From a checkpoint of a small transformer trained on Wikipedia: vocabulary 2048, 6041 steps.
Each number is 128 + 24 x the weight over the matrix's rms, rounded and kept within 0 to 255. Layers, rows and columns count from 0. Numbers have three digits each.

# up: layer 8 MLP up, 256x64, rms 0.0918, rows 107-206, columns 0-63
# down: layer 8 MLP down (transposed), 256x64, rms 0.0933, rows 107-206, columns 0-63
up107:159147164115107108081136123112092101094121110080111125129159130175120162189144145138098140137131093094145135129133148122151156143128171113125106130150144146121100138153143105119123121149142094
down107:075130096151103139129144136146149130132122154181170118143113105079156124103118126134166096130142120150125131134108121139097151105145109130119139098125110124171143136120112135120111160076095143
up108:106109136149165174152117098145125182140119099114099128103121138106167101163147160173122120082105114097157159072114124173111100126122119107166187139099102140149107165136140178152091168127156142
down108:134143115094144134114126125090083088126176145175100099182138142113120168090103155102148114148115151147130137156150098108144143154152133150105063098155167152100104074158150107102152136125099098
up109:069173147151101134096118157144102089111172114092150138142117152139147135181148105112109143152104128163162111092148143126105114173144097145155123132114116152127115137141146110105126127116106080
down109:171109100129125126169141108107124113113106147126127167140153126129102140078113169171155124106137133118139149147105090136121139094139131098128130115143162080105114110134091139133120143107123144
up110:166141146129133136119135119141116140094133083141140186100129129129120166133123135132097122101166095053147126143124125175119135159122128130166128151126061139114126131172094144107093126099142127
down110:077140143147124113148105148099174098149146170150070074157137119129108098138104161149152141141104141172111120108155132099148106097121094107071127088138202152154166128099141137155170160102103112
up111:128149094111147115179151126171144112131087112145148134098142159106103125132146112132190150106127114151134105134145148127153107077138126105128156123104111120124117130134130067094190109127095129
down111:103151169090113157129107146146118143114179127135123116145122110127169167121120118143079102139110159137127116118084104132124153171106126118128103131179138092095138171146115147112100152092167123
up112:154153169103117121126113119095158108177133144138121097140129115156162132151096132126100074130133099101098129141100162177120118120102135147168126088146133135120114121121132145145152091131143158
down112:109089110129141165145145140186101140116143124131110127111129153077090090142161129129142150135098181146169109153157134083113125123137127102098092169108106153135137127153087120122127141123107104
up113:127132119134109117134158146096151141142131139129137163183147135124145091136098092134109107144125144159122122142128120138151126133109144114096133105114158156119123132128143095098121116132136119
down113:114128123139127140126117143144135121132111130133116087122120136127134149133140155128131121098132111129111138088127143124093140111155120132140141122118115092154125130118149159166124125152148148
up114:113092098118158138129129120159154152119109175134125062105139127142111118104104101151099085138146114110149124086135142123131070140167119154128139160144137127137147163095109146117187134194118081
down114:102152158123107144176096154138088105123130099144174118128111118095101167126120177119181144096097121188129148126154145160136135074098116089112128148091129121110085082140138129130085160129174146
up115:100116135158166144167163141144137134148143094126126109116088154137154136153125165139128103087083133143141144101124161136098126114107146135133101124129112154103174123158104133143120140108096101
down115:151127137114112069121132110119107114091139117104100144125124105106091163108133111114100124125158135124159122138143117138161167193137138144119129138132162102130125103088153170123139128121151176
up116:144136153130095119181147141131151151113166110089135124129108122124141131124108126137126137136109134154132145105138111133118128108143126147142112091179163130153141106133127108110151141098127175
down116:106112143117168139104105130128104127152104130165133129084130117128140115123128153128129119127145114139128121142166126121119130146120113107145131168089141133144145164078133154151136120138133115
up117:133098179110163152129120138093129130141132113107109104107157119104116105133117105124138111112133141090145130137080136158096167127138097173131110127120131103155135102163163133127102133121112122
down117:108168100123099117149144116129137144106083147115163135158099114158105164135130140135096114145146148163137146092123125120123117106104112104116128141150091123136117160072088162145122143131145147
up118:114115141096134137113163152082119139123111130137116156101140113151120145132131099131124120103108093132114158127110102136157109124135109104095143124101162110099102156109124116133139145125149123
down118:128146124142126138116109128156124117127129136148143137149134115126154093127109132137149124151121117108109117107124134126114158115120152145170157130146106132129148104134131130122100130114128117
up119:103153097127124120103124155120041169154144137123108143105133157125135121157146136114132112073148156070141141156155108133115157115102171147129055154130133124146102143173094098131135121094183100
down119:149142135145157131124174094161211078132092125135129136134154109105136146131129085129116133176174098182116113110116133093174113140121045097136151123093095134158155123109164148117126132166052142
up120:144156163132099097141172159164107159098128082153143107071123097146178130102116132128152144155156134142096089095124170153111145062124131136160119139094114111135144141102109110113174172132146157
down120:105098127145147171148107134079143104150092191114102171166185134127082141155130107153126116131132117082149158121112112112130131175129092135122106124131174107114163136110118142114099123110125118
up121:104114157102156126129086154128110101127133148157108142123124139153150129141122120137127137118134160127076118145099113148140162130088101117101152133135144152141142125126085120129131155090102132
down121:149151118157117137133157099090128165133141113109137132139148132117116140121126138120136084121132112129148153089147167128115099120151151145162116136099096129130107086158171142131124087148130098
up122:116119104164159121124127158116117170164104140093122121121128129119121117132148192083136106145125104122113161138161124132143100131110146136151103086177142171131131104135091119135143102131110100
down122:148117163075090114105141105132154118107141101165119097167161121101127140140125079143151144134130137133127123087110138107102180149131133134124168146093126092135122133111155117129104117153158141
up123:109125151119138146118140103126167164121124139109112120132072157102134096133117159124133125122117149122132127166116085154128120101140142158132118158151146138133131093086115142107136158119103116
down123:129116110127126120141093113162084105120133123132151120115182099156131163128137140128149106132153126118126142111119142104109149162104142120108127140104114120133109142167119112112131110164147133
up124:103105097123123104128122155142183134139137183105118117147072122176148142142107130177133105121103149096141091129117132089132094096114120151143143131133126095153158170115159097125131120129161120
down124:127130138129142165157160089117074096123103112144150097113192132086119098157148104112108135123154142157104172131134112147104138155129125084079103115139160174105121143096081157137143139134131132
up125:147130104117122116113089118153144120103153122112149140095120141117132104125146150091119128127132129148103125123115120146107134136114150147073140119154117133104128172138126161109145108109129121
down125:097103160119109095118162127093097147111096135146109130149171142121134125134100101157119122142128114133161125133146116132122149124135120115179107118106150139160126111129110098130103143150128162
up126:107134096199161156122127143135133150134169094084130142143094111128158143138086152121109118096130166190156134093171124168127109106151077132112133106099147125103103124076101145136145113133170166
down126:119105192085104131170117114172073141107144114152129083106153119111110120072128125140095161155167116124113130105093101141141140167117145095123115129147164129127131188143155117160127130118106139
up127:099119118130156162143083123121116079183085105110127162158163131100136044116176062153105091081104108102125125169129120139166130176158167128150175076140080140128153103188100169128109151093131113
down127:144193173124146138133170113137137201039134158152164089112132111119098160148094143099091151116166121147126107095126091118141123099108087148112057173133156118103158124122128113107174144186091126
up128:155088098120118138134154172125121163140111107134147104117135117140100171128147123159085122142096131139146144106137096143131145140142160145111144153126126134138166123122132116115140131143087130
down128:092154137162125111140104118153144120121142122103114161141141142114152070120117132113170131122164129126087147141131136111147107133134083140173121121125141120105102153129127141123123112088149140
up129:112114149133173119163102088141110162157160102067159078131124135070095087116180147121121099142139111134107150092134130138142138144095197152121165101124113094136130071164097175122134128140094151
down129:164151120107097102145136173089167094126115147172134142116194091212124176158098120133127136105146087117117113152103116125134136150129051144119149124178131135116104175143138089119121098096163119
up130:125108156104135067094138146157132131086138077178143143096169122141124105154137175126095164129147120104131106143093163109170129120096099148130137094068093079138137152167088110187170165140085172
down130:144134143144134148143127128102138161137145180098111120158167141105156150144160071115162073140080132117137129155139067137086102167116145113112094172179119143049139104119184120096109120096178114
up131:175094142140092112145175137069133117136194108117099121149126132140100145138107116110141104136157125121096150124114150136085111092088118127167110166164130140121129136130101159138167133135131113
down131:102167131106182114118110112149091168116092134158165146105110125128114113149138128140137136122066101147137116146124080135151144168148113157105143105127152139100168128148148117102100113087128169
up132:155102105145136111138124114120148111146149097152126152100092154116121150127100140103120126122146096118140139143152144110147132142087096189129144173130107107138136161171109130156101113078124118
down132:105130158104129153132090148131127102095109140121151150119175110142147145105157134156124116146108108140143143107124056168085157132135143100123104113116125144096130069112137144118146163161118129
up133:160105117121155150137074175093132068131116092141127157179122112082117089078123149125111122104089113146145130134144119119167154134132120133173173142078107147153173138130110176143141125119140139
down133:099176125115093151133151109141126182136146153163117095046112146144145150185124128126168150174152143100135123141088123133085133120142100116072106122168151107118097134162097109114133101140137095
up134:141140139109154116146106124130144141133133122116112121132168086170094126142112106148110201107124135120104137146084138107157157133119103137096132142133081119114135109154135125143160140126161123
down134:141093148182114130113134166105114135135090161120150126117089169099152125102137153145130051155128110123148133113141107126089089124126174122158100126146175133119114148111117143140112124134095134
up135:127129138090101150115126148142147124138107132097109136122129125143085122139084100163107130126142150130137119116139151143141115138128141138139113130142139109140074110161121131128134118129121165
down135:110123105126148123147112132148115121133157091142127081151143111111137154109126116108139093119137140120161127174167145114112126111110118155111132129128171139165145106108101124141122136143150116
up136:070097124124135117121122127133113162065156142110109168139165108146087121180109141103170152128111145121156167135107135131158121132103101130130088115168099107136107146125102120108154161107177145
down136:133175117145172143162144138102179093163088106179123130109176148098140126074170142152086123115168127109119055159145110067094115117118140135126157170082142148116095124135125119129150093134080121
up137:093117093109115151140099131128157135165144144074143093138175115141154113166143195143159113114135132194173153097157105111125134094112144113124136085155107106115123107150125115111111036112072087
down137:131124147161158118090153106109096138126157097166097147152115139110110110089121093114117128126112125067073106161091159136101129151151107169139149166099125166110132165111145153127152195155178131
up138:096075183172140088095140106133138160137155136086177116146144128142135165129113113091115111158156133178099150086093111096095087126122114161121068151106117184122119121164132118102156132089077097
down138:153180108074139168150107095124095115111123138171049158078108134116128070138132112120127181115095141073148094160174168121196134172130149103127133118122151064148122145105148119140086121150145146
up139:085116184123112124129139120116133141146167155172085089111188090092135139127082103149141099064148093135130101171143130170103151082132137108174123103114176149082090100111095113132137156121165094
down139:181114139149148129139133139143105126104118057133103187118228112164154094113159181138098129174185119131142150062073107096128106090114107149104088159147120086148167122116123131118132110153076127
up140:112168151158133145151149117113141179121088158161156097129112077119080150126112140127103126135193141144131097117128139152155099140089108103137127127154106149113127150093132129140123146083153121
down140:114065158145125126124121120140103105154159108109109150136194133124155116117142103127107104148114100119121146155125128081077168125129160140100115116125135117125141106194146123117170130196094120
up141:155118155177136100138136112104091117158097120146108119142113131113150174086118160133117124169084074107141100111091159123129139157123148094061138145096083147158109127123149150081177148151148165
down141:111085098136083147127133159145102139097112135132117152123172174127108131142148109137103130098158106149127182159143102128132159117156092124174072082174163075101148166171109095132112106124128120
up142:107084130141071111121146150105122125138114134116139138135116116121122123093132141137164089147131125110176107086115113140131167123120146119081134122138097167152124122119090131093142141142091114
down142:130116100108117118143119094133157112155147120120124141151115114126129159131128111123101101136128144162126123117143115121142162133128102097162144164099115100106144158149175104179112097131094101
up143:130136145147159129089093129115160089145141139123112090141146100145131130141099128098078093121141128148087166085152120133133113151152107125111151105134155105107091143132161160083159146117096124
down143:122121116141107157152121134131100139123128141139156152074143157112106109140122150151155143135133141082155129102107144145134129133117159124146076114140119169139141097132076118150085092103173111
up144:113122163120138112130143110121168157088099138087116108115087155155132140121119113121125119128136118135135136124121160134106125135078094152117134143095097172152120135150143114177141170142117113
down144:144136117113131150109119134131091118160137140154162137134152090131134116128167156127122128136121145117115091126142101096162104116146161107149120136151150090123129137101120129144089121084166117
up145:144121131121164148121126122147127180156161110112107108162125104120121112140146158155124128155185096130131117136127127155152149130130083099142112134173125145126103110063076088144115122150160092
down145:072155120155062137145142129117137084080107115108162141106141117167119146096100105122090146092092104122130105129168113112100144144127176176117126145124154100123130134188158128123160122107136135
up146:092123144098187114164145159107171122089112083160135153112133150115127112121122130099124083145158149096115090134160122123141118107106094150121098165100146137159143150140118151145152104153155126
down146:159059110151100122108127083112099127202115183104097098134190125142116158104149181137149146108126119146184137135092157109109140133137148103121122098143076129126131128131128108145107124123125146
up147:147100117076140109117115139154128127122142084067140113168147180158109107129142164133097115117109124143140106086166127108117138101159143153114108160158133122113098142186109105130129133074168155
down147:115145149121133131143140113119158112118113138148183162140126100123136124175142126086186120112148149098088132149087109100088174142103157099113133064099122115155161107154130118158144084177088139
up148:122098155132119146099132139120127095137070108162173160134097134154138089149094140140090108120168117130155086153134165125134145138139123144108125152153148092123105087135154113098151155095089122
down148:124161092141130117173134126125119141097173161106098087134163102117142166111148116120150119137097120127105170099144112124122115123120134118139140120109082178111133144107130133161125133191160141
up149:126150126149119158141121162126104136111127109101126106136129093135136142119156179129144111132085141155157125145118106108104137152133147112072144130146104101125151145134143142089133147136124098
down149:128120136131147110128123121108126135105189126134131126123136146147141129117131134098079110124135134113120127120156151125148119118147136083143114148123140100134119109131164079132174102082114187
up150:107089142124146099099145122103126159103125112086151126126117123162136170134116120150130092113146170161105117164118142116131112132097101119120135074162135149137118111164115090130132145146120108
down150:153122159129098105105141121130131103146119148160107143113143080126157076149154126111165123127139104114160137123110129131130123131150157122146124158098100115132133084132131136126127113121144147
up151:121120106146151119153174200088122092120120096103117108122140083107126138170147132156140168097142080149132162149182097143121120126123181107135163152160107158094154128056104152104144124098145122
down151:101137155123112123102110116137137163150143136164117112128110127168113117088120133099100107118119181061085116135111132141169104134156113155121072146090134177213106147159166170107100087127126155
up152:118109158125139133121125127142128110127121142133141139117148106138132122135128126151128119145126147140138105126116131135149113131137100127130132151121108131104119125120139126119119155112098114
down152:123128116131128122133123128123118154127131113112136134122118128120123143122135136113119137125134137111117163113131130117102133123112150133142131112133141109135129126138132123120135119148150131
up153:146091124131086148186137111125063147136153153131142122086099055124107135093094125178154125119093137169141153118147109198116147067126134120136118107129159111132129125126080152137138095107114168
down153:096087115120212123095137136126185147112104127123124141142181155155109111148147114111123123156124105088122126133127144096148086176155162092156128125131099146129089171099117123137084167169124090
up154:166092103125134133160128086102064142178095150063129133161063121089120122163124139076134173146136108150142178122159145162145158157160137124138079143138123149119162127125128109129142126167142094
down154:110152152129120092130127150131158118115156149154108094123184123129163158190150122144111068124134151127107089142100119125108112124083125152140208138110109080158138108114113130127106127090131154
up155:130095138103153184147080109107125133117129127131157129120136115157099092153134180106154126157145121081157105086115152132166124143123133148125143160070139087152142110120120100109167102127158136
down155:130117134135115086140148113133134124157136139093078142133119151084147162060157100123121140133140133138095145175128145131086114111144162114135137104171114171088137110123121151139114156139109126
up156:126093092080170086113116117150201129120141136139159129137112166131145127127175114125149135117141126137161133142107123125127141122108171122099108105143156137136120158179085091108133167118143114
down156:089167157135109155153135127123063142122123130112175102130119098114139160138118152133119095091098152109138141096118124144107077144160117142155157113107140116127143119120178136120144095112133171
up157:136125182145137122091118100085132134114101144159118142104124115131136117128105129132117107148153138119134134117152134169123122167144101144119157136112099115123158102121102128146141167145174118
down157:129119091124101115129116148127158132124150130095107136161113127134120125101136084142159140106112140157123110150113134118101110146095140136159130139122117115133136176143106142124107135108118149
up158:128147101112157083148158134134092105108146129087132138106125158114142094133161132114148114082147135130105142109129148128080132127185098123122112105147092162153105148171113119152143125121116107
down158:144133133117140138138098147139166132134154122117138140132130117124126137142111134094087106170105141169144142138077115129144149130077145129144129126089138105097140106068094091133143099154126149
up159:158131126135146121138089146139108109110117081104121092112123131120109154123090134111162157117155125138169136133131150105137132125130134150114151177142176180141136104149153106117136085136147123
down159:105105134117143158132120101091139159137157156127161170142118105161145139119159097150107099148111126147124118134132109142121084145140113093131103084112114075114123133121103141130143186143127153
up160:161119112188135101091107132167144155129164154119154148160140094113136126139122092136109144150072098136106144162161125171120091133163112153083078151137122087095122154122101098075090106123113124
down160:138142158118108131147142093119143121123087168145150112115115120097122156116135134120118099095143117127121104134101119114165189151129132096168193088143131136120123145161139159122128104099190119
up161:147108141156149198157069124168123083097101117160102074119166115143140122161119129144122121123161172127103157117112125123124141129183140201099133094147139124129090067172132176101139120135133080
down161:116123081140145091135139122105116140195105127109036135167105117139115143126130148127146124098139111139154118136184134097096123116133135082179134153151127146113156218094100092146081134117145171
up162:086116150128144154147116136144137153121117134121148116126092124121151136128128144127117123127123098170145119116122147126109132131140146105134108111125143109132143163115124148111127104128123119
down162:136146122126127140125129121110127104141126098123139139110146133142131115133146104125131126127127114123142130094122146104118143139149142114122117147126091114114116131118150104140116153108136167
up163:130130165108125100095102123103133092158110126156076160112118159123139157138110113113135105126128125084135137145116116096126110144096147176081121139105129151161112172123109171169134146142141130
down163:130136101130123107179124129119142158154130143095197119129120104147131123128118106139137144140090150169138112128142133126132097127151085137163141079145128083122125095135124126134091111108135155
up164:146105105113136111133153125081136132091145120119093120111167144127108147160101145150123129150124153112130127114171087146113148131125145123169164110060125103107125165173130105132124109120139113
down164:145134161145127147135104182143153126185091159146186135132118155128108135144117123127064114108128106142114159112119134134137101115086166128132131104147173146130130111152107117148110136114102118
up165:127136133136114136129103088145148150100142114116155107141164157136098124123155157153090128118133132097145092106133103145101122157136172110150116069154119117114127090145105124132107133119085121
down165:109110125139120131138159181130116153145101141120105130113116100112135134142120097099144109154126123112107152134133125140143125091113089177074091190088121134144138145104151150149162146127175132
up166:182061105147112102123108095112167099132122119142161154142093115116134095144116126144126088103110152132124129137192107134118108071113115138157074169172152141111135175113130125125151141141176087
down166:132172124121162143138132164133112156095124141125111126092122108179110180126133145111119162134133100130117146110104110104117126154132157112116148072122096122094132111159134137143087136114097149
up167:117125116120105156105128101188104176153154068148143142082149096209119091169093168112157130129151131126131124175121137159161144110102095109140138128139144130112113133124115123097150122090088128
down167:138117147148154133150144134055156106150113182112126107157129154057132153112159111149068147109134140137160118094109149088091101131171172164097102143102096131133118116123128140163115114187171101
up168:113104137118133135119092115115152163117140165144144156118087086086141164159103113145084137125122148168132145125120142121154099111086090110118146138131140111149100145150131112143147117113132145
down168:131142132127119141149169157139124121113122114123128119144134154172115119080135107117137095125148106130122137136137131150111147120149174130117107146124126124127158089140116146134098113139109133
up169:149149121143206166131068134123114110119151127129140111143119158090156137108126149075082119140133119131121128119154157159133090149149136093129132108100122125128168132135125182115116141103113111
down169:102108137120053101129189110184137104137136106158181147135138139151103118131102125186139131106093145146121159111112100130150147131080128152110116122141112131108114150127138103133148127150148139
up170:107129144104139139139144136139125124134124115112131141159117127136113135114114134121146120121114149136120115132130123121122154129124132142114123134129097120134114146120137124134134140127127118
down170:128127130128129118115141123124129121130134118137126141116133133133121133121122119117113127123135117137129141141138130142140120124135122131129124127130155146130130119126137116126130117120122148
up171:123144142149116131119129141087108078135120087116148124085144080105176175103144135153147108101101104088139086123072115144181131144125167166106164123125091143115133146116119097116151123115127083
down171:113095135135150162074112118121095140149141147124100177137127119114126083144130121104100106137120153201098127107154125138124102091167116094129144182113164133097057113101171118169149175162113160
up172:132131139183155130110106110102111172146131130136109128111101104140103123103120150126088165168096114112105111114142140157119117118121154168085115130168126118143153101081138120101106111118098128
down172:141122129094118105154143154147148089108124121147153112130149143135140107144113132124151066060150148128129151122115103123140114132116108099149136149099158123152133116183111107145126131100136106
up173:101121128119134115132086149155183156120161097140122096129137150128123129132090188106124162100131095115116122121100118149119114097174122118137110119162140122179147153121110135090101112087142116
down173:117139144135089109091150134089098093121123166143120161131151106093131066141112120129144124146178142154125129133149142089126105137070111153112136145126183158138115118123124115150123101139140158
up174:110111113167110122109154124089116132113139112155110145105104125116132124132121098122137133114111132116099166120147108136156140146131103115130114135120118137145142139127142132164107158112126109
down174:133119128100141128136115139148128115122103151110139143144144133151122140116109132101136132146128128147127100110097141111089164129133170140142124137140129127115128106098133123095169117133135134
up175:057130172134147136171137159069146097130111109162056158086133146108094091126091131189114118140145120119114169093110085161091124109111122115118147129133122159164133133126143119135122147144074129
down175:190077102104092130123107132107149135145126159155155090144160074107136116119146140121179148141109127134126144105130100107149122143194037138170093099134130141128115105126125136092153138143131115
up176:146150157139187124103115089112145140116142059137101158133125129116133130123161165146115153122137145126134135135158073164100159122099106101116078096134134084126157089149132125156147119146152148
down176:117100086118107116136148166152134134191101192094134076099228138147110127104151098093161133146135117104125122132115155104164088117128168142137154106121093186083109148125088152129156112108128079
up177:152160107119137140114140122098148127173145134091112126107136133133140061159124103127138123130134149129168100170126138076129129122097178096121124151133123118118085152146131080113155129083151145
down177:100136089149113150172135108139094145085125086139157121151126111102151150123136155103136150144155108160116140106116119176111148165133078157134125108140109119095133122135131167144097147168116082
up178:129157092121143120172119105118130130148105146121145095119155111129147090143147102098135104121152092148092123112150107140171126113114139145131116103123130150125141164161142106104097095142080157
down178:148112169128145131095157166150134144110172102098107157110154147136090166114102165165126136147098129133110129129101150113104156146141105104107108151141148081117109091106091175128176136091135103
up179:145098147110120130125120136117103139151158140089100157126171118126126169129150113118114110122124144152109073101081086127140140134127142123175138113105117145139094131168094124104145143135144105
down179:123168115160109144138115129129142119137099106143119122140102113140102109155126115130158133141160117132102135153165151152127102144091106120116128130133138110112147110113196128150084138139087128
up180:173141167146146126120097111137128157135150116126114078124109104118119123106094144170107125159073132121129132112115134141179142167114169099115127150175138125037084185101158127113147110150156093
down180:118147090088108146091087109164092114167155116154129146168088163127193099116155062109173163134141105170129076135126087124109153134135110108128120080085096117126202133137125146126168153158107150
up181:109139119124158173135109118122103119142116174178141090118094165130144113089135106077156122124151116085142127105098117105147099152117124145125144187136118131101141140122142132169198145083097118
down181:160098133153115127125135137148134118133113091121128147168179110136133101126145169155091132144052126123121107133139130158097117103173140122150122068122133156128105116145099139091087144161127147
up182:104094163135119120104136122116149142117158145170133135149140081136075149146171120136130139072176085090118123129160070114115162144137117100143145140092139130141112129112150139085067132127132130
down182:128173099120151126125091142131127166165107141089111142112144139124165067121082170101164101175111129155151103132134145146138108128152098154122112073138096113138136134147130100132193111129135120
up183:140124091125108126113126161139129139140119119095103105148142105168171137138122149101176104124146162145133090160137132099135085120108114100159174169126125152154121152097085104111144127172143129
down183:156101128108137100172129088098160134135132123168164109129136132095098121140092086161089164131128126147137119123098141178148119128167116133097095109135149128096140103112176124160119116102113112
up184:129127147135124130118151123116138116098183114082117106148150108114155146178151120113148090118155101126146150167140146088110191101122116142133117142095136134108113140149052087138151136108114158
down184:108173098083113069152109145151085163147132137126152142094195124176165069078109164128163186134123131144104143093121060148173116126105144167163088118105124089142154083118157126109124104123129131
up185:143138151149158132161120112141150100156130109155124156119160134098143127103085132131123116103103130084149115156114148148129111097125094154120075127118086117095121125182113091140134147094145100
down185:094090114101109110103098142104117168107129146111136083146125151148119125108172139106149151145162159175113120091136130093115136152133143094110183113142136096142160114060121190110112128187117140
up186:160123117109072139121099124141124112132139127157130145195155078156058129166107099112124153149114079125148153142152167095128129158092136142166108153134133136105140127153101141153109094137138098
down186:130115145140194079107156133096142125141125123099146140093116161113147080130143180152172077141114149140102127103107116167118141132110108104111114117154125126129160130124156108099145183118099151
up187:181118180139092129116113129136139159155154125201126077113101078073150127093085168083118115150090130149103155181114134122126118149106104153072152163154132129109106138143144132093120124099126158
down187:131131090109166158117142146113106058128130105072141131177144151173155170130203113136098140106120110133140096115125073183127114081163148135141111123074168124135120158144123132167133111147104097
up188:089083136153143109127162089151109084140086121130167158127151094104124118150089115118131169125174155123138125136172125128171153133124106146139083132061151125136119126145114151141098132121147118
down188:132166119083116152147105140115121153124156137116125129146167173119128141119166129161081105113079104127127133134085153147101139098142111106118159131171113140119134114160138070108201126115131121
up189:118110144130122102146168131170117114122106111105122127109132130132175115097148085129179121125125150124109102101124119109145105107165162129126128146117130137105116139101155119093131140150128117
down189:112117122131134152126108143112118156111117130153134100139098152140126151144124099150175107149124124111132135139118155149089136150134095124120132160116152131116135143108100134113108132124122125
up190:112110116101153103187125127127114101167087180184123136133131120086118102147133093081145104095146107144161177145130109153154141116123068169115159130103125084132126112132156148146150156115147113
down190:169148139136096156120133138120112145094150083105106148119125150165162136114125174168108169144092128117101083100126156120083135141134186120144086105157109118104125149147079100127111120121106104
up191:138081141108190126134149175102113125143103120129105121145171142161143136147135093117106147137096110139144155127154133109137163095102139124156157085120084139112139128091104146105155118103108107
down191:121185091141083151134093073143136134100134101135141119112088137108107134111133116139108135151146137142103146131100106130144072168139089130093139170145186124136112129160120128113094163175156110
up192:095123120078158134123137150111157107137067116130116192116111129117139124140108097129166138132135088128130111131133118120150132149084110157140128104148107119127167160157169139134112096146105110
down192:148121135155095107168131123158107158096146152091152078143179139155151133128166120119089085142105168103138131116129118144090111128165155118115089149144129141119121094126094133133147129125129129
up193:109162159133126151141143111140108146141142139168149122141125075148086150139099102144115110075163089167131142085139088145158153092110168132150119139144115145067124096105103144174149099118105071
down193:138092115102150117097110123097129104134108131102148139148142196109095127174144123118152141168134132088142149152134172085103096119147071092143168127117122102106125119188143131096124119150139171
up194:140124145133110095162114112162153132095123118169159133107135132141110127103110084174119142111184094150111103126138141142163096165145120128099142176158149130122139117142111150074142084138119097
down194:124139137120121162114155134119097139166165141125126099171115118120133114134096158113123139133082141100123149116085135120107143076132141145139141139078105129128132122128100151170108142121160139
up195:134102123146149148133082103096148147136136131134136130116120124136132115130120132109134145144103111127098134121114128142164169129145097128098174119114096098138143127127144095174133140115152079
down195:120144130108130105162126171145120117151117140123137127121118135149116101129094105134140119091161143119155121111136136116079104137113149143150117143106137108097110129131127155086153115138107175
up196:101123171125131131162134173105138114143106133195114142142130148115170098092099144130131133134134131094090129083098118108149143139174128092159153121087150133095167107138114176109132122120101128
down196:152130085128129149096078119087134146160163132073119102098130103134130137143182115141133113100107105152162145157129104135112113097130161164085081163158120145172117149123119116138159154153127126
up197:136100121151162091147088125147100122136116118139133085121096117085126190132118105071112060145112123107119142156138149157169145168172158109081119115152140139133104146109086174135128106121161142
down197:164110114129136135141180131144136142146128188151147117091151139152111126130086126151141159077146143141117072116132101118112146137113117118152100064160135084077162108168169146100125129136093112
up198:146151152126163135144127120114091081124089111132146123123124183150108147160123137051125107099107092153185122138140066142094125108167113115102132121133140089138175150155159169125135118160106091
down198:122080086124127131114150137124159176121172144115130152166097061120160126108113141197139142151134144111063124102150178134147131133091130129120126158149112138138114119095083090123139143083156144
up199:108085164115154162090158140092149131137137097117135119107145138126122113155141126099133136121109115165126178111144115133112082121150151142133139138114093094142109101178139120150087158122131139
down199:134148113158161129167105108149114111135104146116134135121099154137158149092092134129119130130135139086143077144118149125161185126095096141092132108139144153100121101123123152125174093134137124
up200:144151104123134106149135145137122136168144109127107146137123126143137107122132119122103112133145117108098146124146114108113130107148126153089123102118144150102080118149122142159129121155125116
down200:113093132131142145140170112140134110096125139110163142128121098112127140151113159100133125109143123128123116130145137101131129128139099115119121134153156116119146130140129107145130103121131131
up201:131135113120143168114124142155158142109160123139122085135113112109127120107150101124130141098117144148130111132110143114120146124114142121092149100140132140139125169141151096152122092129120128
down201:130112150129102100131165130093132108140122138107145131163144174124119145129116141129115135103142107128134142135135152104138086132116133121145105119124125103165146109143109140120112145105143125
up202:158093075154121132175109150130166142127116110109129064121111156105119176114106157095133148168155094155126154145182114185103173069151165153091141133154150116141107101087136124059129115140103108
down202:107175189108160139101093101153104116118104133134131147159158105126137101145155102136155098090092184098134105149082118058174146154125087117172159090106149134112155174163087116145115157125132127
up203:129127118126140108165126146103120160080153103152101124112108113136099144140088122103134134128149157112145125147105156159099107098140142137193139124101102087161123120163124142122135127099187125
down203:095111129112114158124141128115154071125096122098187096161169111161146140090164132106108122134035129112112147147133127123119116127123163133105135153135128139153112114113149147157125131105112135
up204:131120120120139112135103117132109152168130098123127135128116142126147133119127125120130120141130123144091123145127144145152102115131145142124133117140110118130108157110120152151120129123131092
down204:121105138100131138115150139138113109138133135132156111115125112147129129144114131132116120148128143141161151114109128119102121130104129127155129125119150068152109114132145107127131125147118161
up205:061105125135128072096180105110119141128140159113147082124152102150132135153110120144142101166146110123078156127166128135121195089150138128149107092106100128115142167106096174099091124117102113
down205:191142149088134176138135150114092115117143129112133148128087178115116112111115108116127086114160130128156128113131140129119082129106107108118148173152133085135098104130178080147183107100176141
up206:088136160149177159096119182056139077172112120101189104136124103151118123097099062146113110181173109126115124158113155133141084143114109153102166118145110136129149141097124156132127120189138105
down206:188119114174097098138071092188111171118186165137084150075165142086140109173084153107135130102080149151122096074149087099146115136103122117164099158159135134138115134178129127145136140117101145